Each number is 500 + 40 x the weight over its row's rms, rounded and kept within 0 to 999. Layers, rows and columns count from 0. Numbers have three digits each. The size before them is the row's rms in percent of the matrix's.

# layer 3 attention query, 192x192, rms 0.081, rows 0-42, columns 128-191
111:501537490429522456481475513460481472520490564501586491550536515565507491543507479511450467484458526516415537525502480448441483521506464477557525493575481454539563488488500494529447505506501487
103:566435519477541485469508524505540561418480533485502489574551450481537436499552478574450475510503570493476515512489483491485445530494543492482507513500492434526486496467493512448454571558461513
087:544463469472525570496444524507538519533426494441470496456448503505519594424470494441535471455577487519525500475510536514525503469523510464462454468499450480523455462517465527494505469506478468
103:497468469462513440575477466438501444487533531547499553509503489447475493511446536542605518517447469499499477483552596485478521528524501431553500559501495473502521538517499496554474479498467564
115:487456441484442471491511496489470455545432520503450404525516508514583512534497472444563467457546519502514506503445530469524459527530456468515519439574570498473539504557517486522511449492516476
104:553523433526485493495451527451448523476528524562528482488462476514524458552478535421446540530455489527457560559453543492416502532554456519458539564499403472541457484490437506518530475493507482
086:466495576495428538463520562533481454486480530559456430585493507520521466544523489470496539457463481466527571532456459547525441511506466502564517507492529551517474483535484463494527543499478520
115:483480468570452457531457493493507526545565469492487468464515509449480507436494468548559542474546531443413529526459532471457528504513505567483518489466564533546464477475425507533484467599415456
102:538550436450515483500507524472465476566476505456462623462505515547478525465435502535515548433489544587491492478491515493459509520433522521418506468487476487560541518504483496499605549555460491
107:524504493544462514492503524538499454520550486500622452454481519519501459458493532523487514513545478457432471463488548535542509442560524454478512460520391457474421492492470491496481422536518477
078:537478512500573527516469490485580514441538505499486595483441551463536516510518525503523392545487522479505464483528501524453537507468467493506520573472494395448408505463478533429435487431489527
088:440533545456481478531521495530449480483540495560526442538568472496480468545551526543444543490448473490473577500464468503460461549514478463527573492526494535601508509504457488568534510496482530
090:521500367455519492549467507477471540560480460464402524542437498432455584498492504516560503473492522512536507486505519449500538464526480496467480506501537486530506554522474497506549524471426509
104:530489456479474542491505530477561565482505514535458506447531583484479488492498463493576475536517516465467552533471492525485419534556522569521547487491525520514476486512485516461485502480492468
110:446491574465497519426536526521505460458436525476501397586508472515578522512553493552414525474483495439527496498550437540471421524454468448567556450431495520491489475548493525567509531478581492
108:435572485513455512543471490468484469588569488532549459520458497463488511463526508498459487480521563543388566539524495534468476439417450568488516491506502542448539491492494560477528470567497463
102:489509513585459488458563486524499545481461502480481491515548425517509440500490473424503431494503552525552525570416475460527475488431438511432485518490529544472484486463529480409454523485513494
109:557474498466554534461494477466526475384524529514494528508541507508484498493478508463492491426492395491508521540497567465466462517569515428481488507519424504534430489506445528491477468489556492
111:513470485438520488511466511428427476546478486479427491545478537522579567504501505498466609479498539501482561455512454529525481504428517492511607529498548493504542510545469501555590525504476481
102:451491544532449505502520485566542497493521470477442506502563459506571462498552508499534509567546475448523434447432469529580532395522555483522491456517483504475472541505524474527490492450510492
104:494564518545472465439500516519500498506416473468603397467504516555568471456489521515446464457496526496502529460526506531534462487485480445490492497516401473538520482449499522479492493583532506
104:511492473505433462528456531525451516561493486450473387604508465489464558481497478447559555470501462475503544470456460477507509441525493472525515520557520515510564508519457476567524532531431474
103:505472547498545540463511525551581516452546506545482486509492537391509468437529535555558501559500496389593512482549490543467446507509498535534511506418521464478439525491527452504507530482563520
100:493448581503468484528485500471538427471517531552480468533487482511535540522498494491523482565517462441500506489471507577558457498508486505628496545530498534413498499475502491499403451499509502
081:507484441477575517562441540478556523478516507441519576494483536459550494507497480458545457551537561494477441493511541499505572456593493471487491496473499410513459477489518520524487473475468492
099:438513528511546505572540440486543478414474515529528553497531490474514477565570465545499486518449566477474482522530457472488546502506485500508517516486500601477409556496547578494500482410478563
108:520419492506438448460487547539565550472495444470446482509530502487466541418473473526594556465580454451537480466466517524563433507548568480520442465427548499528488517458480438488464520566485502
099:488489473496503473513468473514488446465506489475527482476475441523511480495538544488528544456461424537472533461553539458509523444529490439456505543512410492601595549484451507571506534510497529
104:476498442476565462516548489510523554452447499493498572514557482423557439544564492565443429469501581453486500553463428503457545512495492439496525566553543501494411535497574540497529507442456563
107:528426485488433511585467522487538498487570449492457560523437452473487541436494499581547498483521471466515462431486561535524553488477524551545472487424510513540464529442437489429453458515396505
103:537449516523464533526490490532487494484499454485520463502485376525482500485510496521570465417491426496599479456458527471520544555475507476544436515483518504587445510501466494448413516489451537
109:543466479563485514456507450506468520474405489467549404523538548555529558507494516428470511453529501556460513488522474537575447528528550450505462469509449477528544470476498558488531464590509481
078:563473438587475497484465554432545440503516521503494416500506535444535519531450485543506493485463442393436459543501501425487451523524459451513512475466555499495492536469577480513465529446497482
093:549499602570489419461537477500507454514566518545485461521454485495528499571497520526513473533516504439478472525508470507449462463557460526482424411493557537412440458487535430468469524571458506
080:504424461509461373530441509500493532505526484527561453515515561522502467498482470467549539473567482390420553481514503448434461528559562480473514479471537466535529522451518549439479482539484547
091:452523535503618499498430478507518504456488561478536488518479500492544582511494457539392470532464482520482413517513499485397519503489438492496548483530497423513496451533585476487467545414518516
086:544470468554494493470413460458515503533568489437467467465544485480581487453454461490485512485535468480521480484462540538574534484487496484513566534444478436503472519486460430559494475432414472
078:466469427514528403504497471509513553484524484556494462424496539443509534500497490465525485457493484499533567484531407547480522546516529509492426523543508464547462477517441492482519536564495491
078:491451474526563526553475448501574515430519514606463484462499512454495529503499510462530482481516527487453440503548598462438457507547490470434627475506520469432497489466514520419456555460576508
080:460501468510456473578535537478512510459480498485506446509589529474529535502514460545508490492474509463459525447457486557637516498590516531502500481482560537535518478533503577479483481510606504
092:520561428540499487490552534522444527518485509465512366595553534525474414508472479520584510500533516492488536550503475487491489438564510522592449518515495529450477462508536588458433471550548514
079:463462441474460470379492488442429513610467471446523443442477502494519517508531553493459516428494484472479575560513479469452508522499562549471484531461496462457551467509528489503584523531383542
085:440532493448475507521528477493562544486452472524470558463451564514502624544522508514533448497467524534481483482512497542554522471438567491424508532524549467442524495493476503568492506479488481